Weights of a small GPT-style language model, trained from scratch on English Wikipedia.
Architecture: no biases in attention or MLP, untied embeddings, some layers without positions, local attention windows, gated attention, an embedding shortcut.
Training: a variant of Muon for these matrices, 4217 steps.
Each number is 128 + 24 x the weight over its row's rms, rounded and kept within 0 to 255. Layers, rows and columns count from 0. Numbers have three digits each. The size before them is the row's rms in percent of the matrix's.

# gate: layer 3 MLP gate, 256x96, rms 0.176, rows 95-116, columns 0-95
# up: layer 3 MLP up, 256x96, rms 0.187, rows 95-115, columns 0-95
# down: layer 3 MLP down (transposed), 256x96, rms 0.111, rows 95-115, columns 0-95
gate95 102:102146167084138130136188122145106132123156141124116117148127146170118092138127120128089138117105141113137056115115122128106167138113100108172115121154102131152113138096100185117165118139164124110145150121089102116166097132117158134121088136168136124117143175164129105119154154131118129122
up95 099:146147117157107126131133119120124143122121160121106107125167149137117105147116136141156120118078182121099118102102127081123144101141128160129107118159147109135116109132110143114125154115165096139105135137123083107081109097140123113124103141122164089122123119056148145129195163122174080136
down95 100:144119114115127131069124150138128137164141147112116131112130154092116073115116132128081140140138131114069175118160181095152137115174123141127120115147094160129078109111139126132114136174133072130111144158123129109097146148106118119105138158156125094124079127153142160126119124108092117111
gate96 102:137140131106139158176143146092145082135112173144172134162143106148156115112143156121167152105132106107135096112135124106139104133107123103130163132133178130129131098091119097070089114142106179114164136161121138098168097132107120093118100112156106156095146135115121132109103119122145156138
up96 106:161153084134143147110194095123102088146132167129082187111114152148153130117134158120145117126146145145131126107155140120127125126123097130130097121110114118177148124143094126163109103117140142157162100121118119139129131139181117139094129105131087103083143133139145097147122138082170142168
down96 096:132111116096138113107095084095138132127121084143155132133107080127115143087119124132134104131098105131153128099116172116136124107166154159139104141104132104168128118134149118148081086148125132185111142140104094123120129128128158169106103146171158123176124094099086128118083158145113106138
gate97 099:095119174113142124152147109111108163098146119165134141169148151112081140133131132162124157159126151085100124130134157140107130095174152143130123109111128160135132155116155156136122142137149185126107154092149136102111122137122128140148095111145110123100207096155102132134083106099131108107
up97 097:116123156136123158132129135123119126149098152139114071147181163129158120137122148111104133120171122151164160165123101105176153114104144126091147131153093108102157138129114117140133121157125158170177133118146127178180139134140158128130157189144149106161118113091107119119119126130098129106
down97 104:170130140117122162144162124127120124120181147122140154147137133098144124138100097110076182147140149121137138156141156119104121186127121094119129134148116116120113135088082110125188114151114135101152148147116174119107096144095132096128082089087118115104140103109142125146118112103140153091
gate98 102:066146114162124152109108123094142142124093117121152147138132128113140187080137131171126116086131151077085102134135143097140110121144123104091144155096116172137139101092125130124113114125135146121084142113121157110119111130112067117128119140182126102139160094129108161107112124142153131153
up98 103:101124138107129172104106143162114102129161117117150138127165146147154144146115147115140159123067137134120177153139117133161125149131107099153099160096147134142078161165124131126134125130129186102084109123133107126125150099107139141142164111114070085139143085148119092143139143109119156155
down98 099:178134106102121143106094159077119172121149121107085162139103138116114159087123139121128073147143147121159142129147129125162139144139157171168086130100108134152171111141121097096120129186104137159108152099149119104151143131154121110103145147154131113124143126121091128127101091102115130137
gate99 101:127119156126154161145108102150120133145128104110138120117160133080114088108180155088142126123133100169128166100121134093154149132165116138130105123107125131116086171172167082135137123138163159078099115137133107147135116165122130111117146137113135111117151125094192122158148117123112171127
up99 106:170096133119096105138138134109102171135103136134131063122182137141129089109104118082119196135091086162123109142105136099111138104123137113104115114164129172160126112149130125132145158137113118124115155134173145153156118160127161135125153173156142155124116133140153124144106124097134113104
down99 101:097141151129136126108141130164093100112163145124123058135115149128122134165061118128155112114116152120137072163123096127129107094136097145168124079130168135118091123160127141141139130115162154142101121133138148104135148134135159099096144109118154123067130131152149125141135137105153135079
gate100 102:118167119104160121143150121151142135100118105118109116117117120128118137125107159138098148090076139115129107157126079114177089131127176175132152129183154130127104134101167143127114140106135160146112160177115161168097155108072148132118109121123114096150143115127150134116099144127109169148
up100 092:149126148133067148100107095091114133165123146088161137152117165089143138122129142134133115146097143124130128123156153157126114136157103111115108114109139193095128158134133162164127139117170125131150154096131209125114078143163137129123119129109139135106127103165117146142159123101159133144
down100 098:178100125140156105130126141124126139139119109130098118129066100128161136119103144120111173131080105100113145144090150150132123150120133130138120158124160106118119116157151171075105099107116121105129132172092113100089129154111166100095167110128123144145156184135141142116128098175151126112
gate101 122:140145104163151137138116069083146099101102127079119141094130126118079126160156107123149151114055116150146109168162126161127118126149102113122119135169138145130107128167124150136123129085164154163155115131107124105082131118144152127137138110165133137169094130111129120116146139100157141117
up101 111:117102132117127145124113127140102129122138110134173159106056136098177118112143139135123115143164116103110148134167145159127135126095135119112119145140104110182143093145135172100150122085082151122091163111106156113115165086117113109104149127144142078137137176125114158130123119149139156097
down101 118:174106103121114104143134126111133114066111141114128110145136095122167102145118139153137164095150130102127145165113140173114155120160156104156100145104118137173075163141133151088149126112130166124167109144141166105078122126147107129127125102155170117093133157107149131101132105164122138117
gate102 114:125126127163137146121127079111130109165158101099087101118141130157154117127135151113111120088127129129176128129136124126154139153115119135125096149097127195115176089147126093085180082121146119133100154130127123152133124101123125177099142164094145110134157124122137134158137076116156130100
up102 107:145071118123146161144099133135110156067161131120160108144092106138127129136141151129147105122145138082104120160115132131096147056162110097096123107140076138077093103147129128118125163088105150145134111092141126177128135121160091140136117150122137140125126103150143126157143134117115132151
down102 103:098122138142146132098067184127135128156171136136132135130139139163142095160131123117101141150126126127100104109121111148126153083137082171127150134134112121121121138083092127158102165117118158122128143124129132100132112092140099156171113090122070082110106137103176130119136153133103166130
gate103 092:111139130129135155130130161103117090104136120143154075143139123164129084087117113127163156066169117088126139111143127156123103122120136153081127094154149161180107180144156121155135158146132129146152089122121082119102088118150132102127119107098149130135111118123089143128158124121134142147
up103 085:098139126177124137138136125122113098123123102181124173124149183152171111088137104121161189121167112091114139094149162079128112130144110106084175108151166115113138137110150174143140111123095128149137137096096094116101119161120127127130133132131114127143100128135123132145140122116156093128
down103 091:125108108152123099096207117155127155132139131076115101074139094136124108133147128105150155107152127108100088107140159164131128149147108142123116149093122080163133140134104159113095148153091140134128146110140099209152157122129144154109134115153122110118153122141116127105120131139143132110
gate104 094:144169105153149114139135131110122138127091114186143131161147129110133137115094136188132119091108155142167130119156142114153126136120128142115085114114151155127157090102148156118100158156095120104099148131074115132162073084137138117130111124170126149094117116180094115133132148131125114159
up104 093:119139133099137133139128140127165141161146127080122123118110146108089144139151137096148130170113134089172168159114140161156104097130160155111087127105128151117119084123129137115162122095153130131126147153126160140120116188101133120053132144120118167101160168149136124113144131129130111076
down104 101:149162140158111153118107136145114106128149128130127130109078139112080094123157121099159135100136161104125110149131109137078146113107087120172122153117149155132148172110118141109119140161109102126122096177086134135088130163128167116118105154130155124097083128164096118152161175125113148141
gate105 094:146173165109114162143164154133150138129149145135157160131098137113138092126131143131104130166142174131130121108131118146179127130113106131136107081105133155096131166152156137130138094126155096133098106115164130108095130100057150164128103137155114110135102162119115162128147161181145122116
up105 096:131191083116102117106117149131175099130092146141134174151140127114133146072182109148139135133124124138137112144088140104112112122141165108135156156126129118148147156119083119116130136104170144108102118127131212119139084101095104130120124105147106125108119141127113120148163139123093146123
down105 097:134103123080115145163118086117131109110150121119156103126134140140127173141125108101128149109148151124146124127097128122108157129150103157084159108118137126069137115133111130177100121116150176105162138152117137133175111121128105187090169126116093120134180153168123125177126107134112140120
gate106 092:097108153166115113151160133103127092152156106119127161155128134094081153155129107137141147096084131141088111085108102117133125119109111158104099090115103070124120139137135101122146123125179144121128134133192119112110136128101119119124069143110111096159136146169132134129139100104164119110
up106 095:136135076136153114085085109144164106165142123129101125160143084122126143138132151125157148125085150092108157122144174119120139142119136172105121170119141104150162158154154108112076172136151159132164144176123129120108107134123088140119162129125142115140099144130129105168142096113138137104
down106 090:116135160129123123159107162148134127143095100189067127095112149120136156139137110110092117115109115144085120088114120097134090122110103106157134155114125135102134120101133151099132100126165114150138114085113140138159123121149128112096139140146142108112148095164172125138073168169154105160
gate107 093:078150127146134131137163131125095111130142143099149137143143147119170135117102126144150137107164117144137144165162141137158125113139156143164163098167093151104149131135145120119150113116141129103118112163116205114119169124095121126158106101114119100095100141134144046090125139155134114148
up107 090:115139098137084094120077116101123162184108145167132161148112134076097127155145150140150111123104097151125094157172162099096142099157154119126146091170147143135110103146127184116140098117172144116103138119155125135147117110099108138135129146134107148105127138103163140120143110112142148140
down107 096:098112134131112136100130132144081081101136139120126141114148081155094129081118129192142164120158140090146110134109124190117144131124136146121161108122084147119141142132116145124165117148168111147104115091143130126125134114124116139168175126132169097159127102142115161114141141138138117066
gate108 107:150096170096119158101126109082134166111134126119123123130130132129118119110112162141106134119111115146164148098123097113120106126126112139139106138120155163108124130103130109115160070211154104148147099154155121161172108112139126150111138103164162130124185119102108134140129092131180146140
up108 110:131119127149126162081117113130117144105137149107129071111142140131124137132135125119149089103167186120121153145161111130087127125116130105108051123130122117145121137141087108132097132082119127124129134109121079132124159167125182144105100096097108147105126081073142145132146124159133118133
down108 105:105145192140114114139105176144140102113101118091156084125154165144170116117120168139137145126124145125131139112166142105136133162145099125162128140153137098116098187080119177137131130139096142124109125122108165101085139111123136135129111114084104139150135163147151084167140123121116135145
gate109 105:148148145136138094121116154129093107114116105134173124135141088134151159141137100163113129098159119125172156092115095123104159161121110118150113135091080124160135141132087133092092107143070094090097115113108156161132107094126138136125116148146110117105127149101085123137149183140122106124
up109 107:115160145122133127144135135135175074124143153071177167184111137096132112146123116155105131130110121124136183132101133117145111142149137106138134148110101108124144133086091132108118114088115123156120103149082144103139156141132123165123108178106121091124114160123130137119120072126145174138
down109 105:105061131115113126121100100100100079141122108149059105117125096122141132133139130112155138101161150099127141156117135148146141121086106168144134161110114167134103107076155135157120133089127137132152147160131161123104140107131172165132122156133111173148096143114126173112123110135124133145
gate110 108:129152123103156122126153097142103158141144138121133114156111122111082065111146139155117093120121169159142136089142122107108136150160131124124147126134118102125101138115134142135087172143132124127139123132115132108133111130105142120154140194160069160143131175134174098087100151148147178159
up110 105:135170126144119174127152126148169105133119168164151135119127073096128110122106120160126129157155194124152157149135120109091129147121162102118141123125132166092125113102113122094161089154142125125139107079115178119160164125109122124142127080108153154163133097109142129148141135095114120130
down110 103:161137154109109153105116153107117130133129144149136111147133153151141121100127136105103106090154113158122144172105166169085157124127124139112141112118155130113084115110160105134128058129122093097148146167148098104128089132144107118083103098129107109103149130099148116168123093179106106109
gate111 096:153126097126134131135143096127141169088151146109087118128093111086112136105134102110124135083127159097174122112136168149131121057096117132119133092130130112138118134112161088117146117114165141127148179148077149123134114163153150087104126126114185105114140124149135140142103107124161122108
up111 096:123131097137126131121086147078127150124092179141169120126120095122140119114130179096100102135106148145103125121143139165158141093111122161101108151145133140124100103126102139142134100089107129093084168147155121164104132137105142138170160105109114141141147158175117102134132096138125096176
down111 108:177148105168132160112166116132082156110150105135112133149142103125108111123129187111134160156113130144156129158124136150127158112130117124124136107094159130077067119108132145147111113139124117103165132165126084106099157156165165105148143098124107136145147102154093089099118138133102113143
gate112 097:143145152137134126081097118090122114121127182129105123131179118151118141115144117103143117155103153156143106163105109119123121138128092113118164115116148098128140101131096159122129160087097144141127143181137098187088141110177137150109118106129168109109120115095065129113126109144116102109
up112 099:127134116109144114092154105120105093078137101158117107137071119166077120125125117118127148175131133164165138168153092108161128100133116107156129108121146131106118104124143083113114145101103164122169132131166116129107106094145126154110157095121098148122094141127095126095107101123139151082
down112 099:130158124159150179145154128128132114161137158130148118130119136099218160129146137141138133130181100123120073121130136135099126151140147157129128116102104122148131162134144144129160132153166132120114139129096144116127094131101093132132120127152151141141113067086162167156083133128102111157
gate113 103:168107123125126131139132091156103110141143088086126154165134142166090089127099108153091150144121217104121132138114132138098147164138147148072170133136142128150145095141085141148137107145118105117113124133120110107135142122142112154152164108179121150148124087140130155119161128137130124136
up113 099:123124153118157142100138106158163157073140116100140152150153146102128129149137173159117083064132140122113172102137143167112086131118108140085113111138183149145140176123127110135121150141166140104159112115141140140138109141155132123113090150131114075122158135108151103143151140125152114110
down113 103:141169093109168138145084116172118087129107157136095139156113144130121124117100117114138157110089142146136118139139150150140167090153134119138137103108122120105081115142159127166122141119113133129101135113094103122158119164092103139061154136154107130111135129158174098093140126133183109105
gate114 090:108132112123136121114141175114142133122123121139142083152116107088114152104125094131131091126098131094122138126154127164121088104098098125138143175182127135134111120144147130157064149144099092109157158099140178081122111104131127152091133147101067138119107158127134109130126090146108123125
up114 083:114113160211110109103137125094129113082085105120132131135126138105094129094119110106141149145132125124115130112128138091099157141109143114110126161111141089119121139094132148152105119142160147088139154056124122133151124164118109128148080152168143123144078131151117113132122072136133138133
down114 088:101188104103118116138178075187144106133100141137118115114126117144146154147098123109132119142093111140146102141116089101121129142134125112109120142120120150108134121108099120118137148146181135155143086182184153109134153115151155096141140095152131148100182116151101133099143155130147124118
gate115 099:134126113107147094089153136092108119133156153137125116106134129141133160116136132118152147135066122079145078151134137136097144125098117103084151173104125111124077118138135110127158116175084129154128141105130116116180156152125133171134158145142155164142120099142079161114108137150134124158
up115 109:140131097147104114180169178125170152126130139136118145098120125148125116081136125185075129140134159137117140166119160151112097115154153090136110186115139086113120133100132132122103143146115140099127118134159131150137132114144148103149133155121151144118169116070101121109127112147121170159
down115 093:206141150108122138092124142158129128103102089143123117128119147122101183122147117137081131126123139132102180153105183118110096119122129116121097135131110110136167083132136070082120097165149141126091108108117161179133133123094129151097126127127120117128120146141141136125126095106106128141
gate116 091:144116154156095191136137103113107154135121137075138136091132124139100119132155176164141073134094130126140117108149104147113079127133126120161170108125117132138105123144115170134134136161107111121146126114161128111137138085139150100141076081112157106099143149111130092148104151169136146144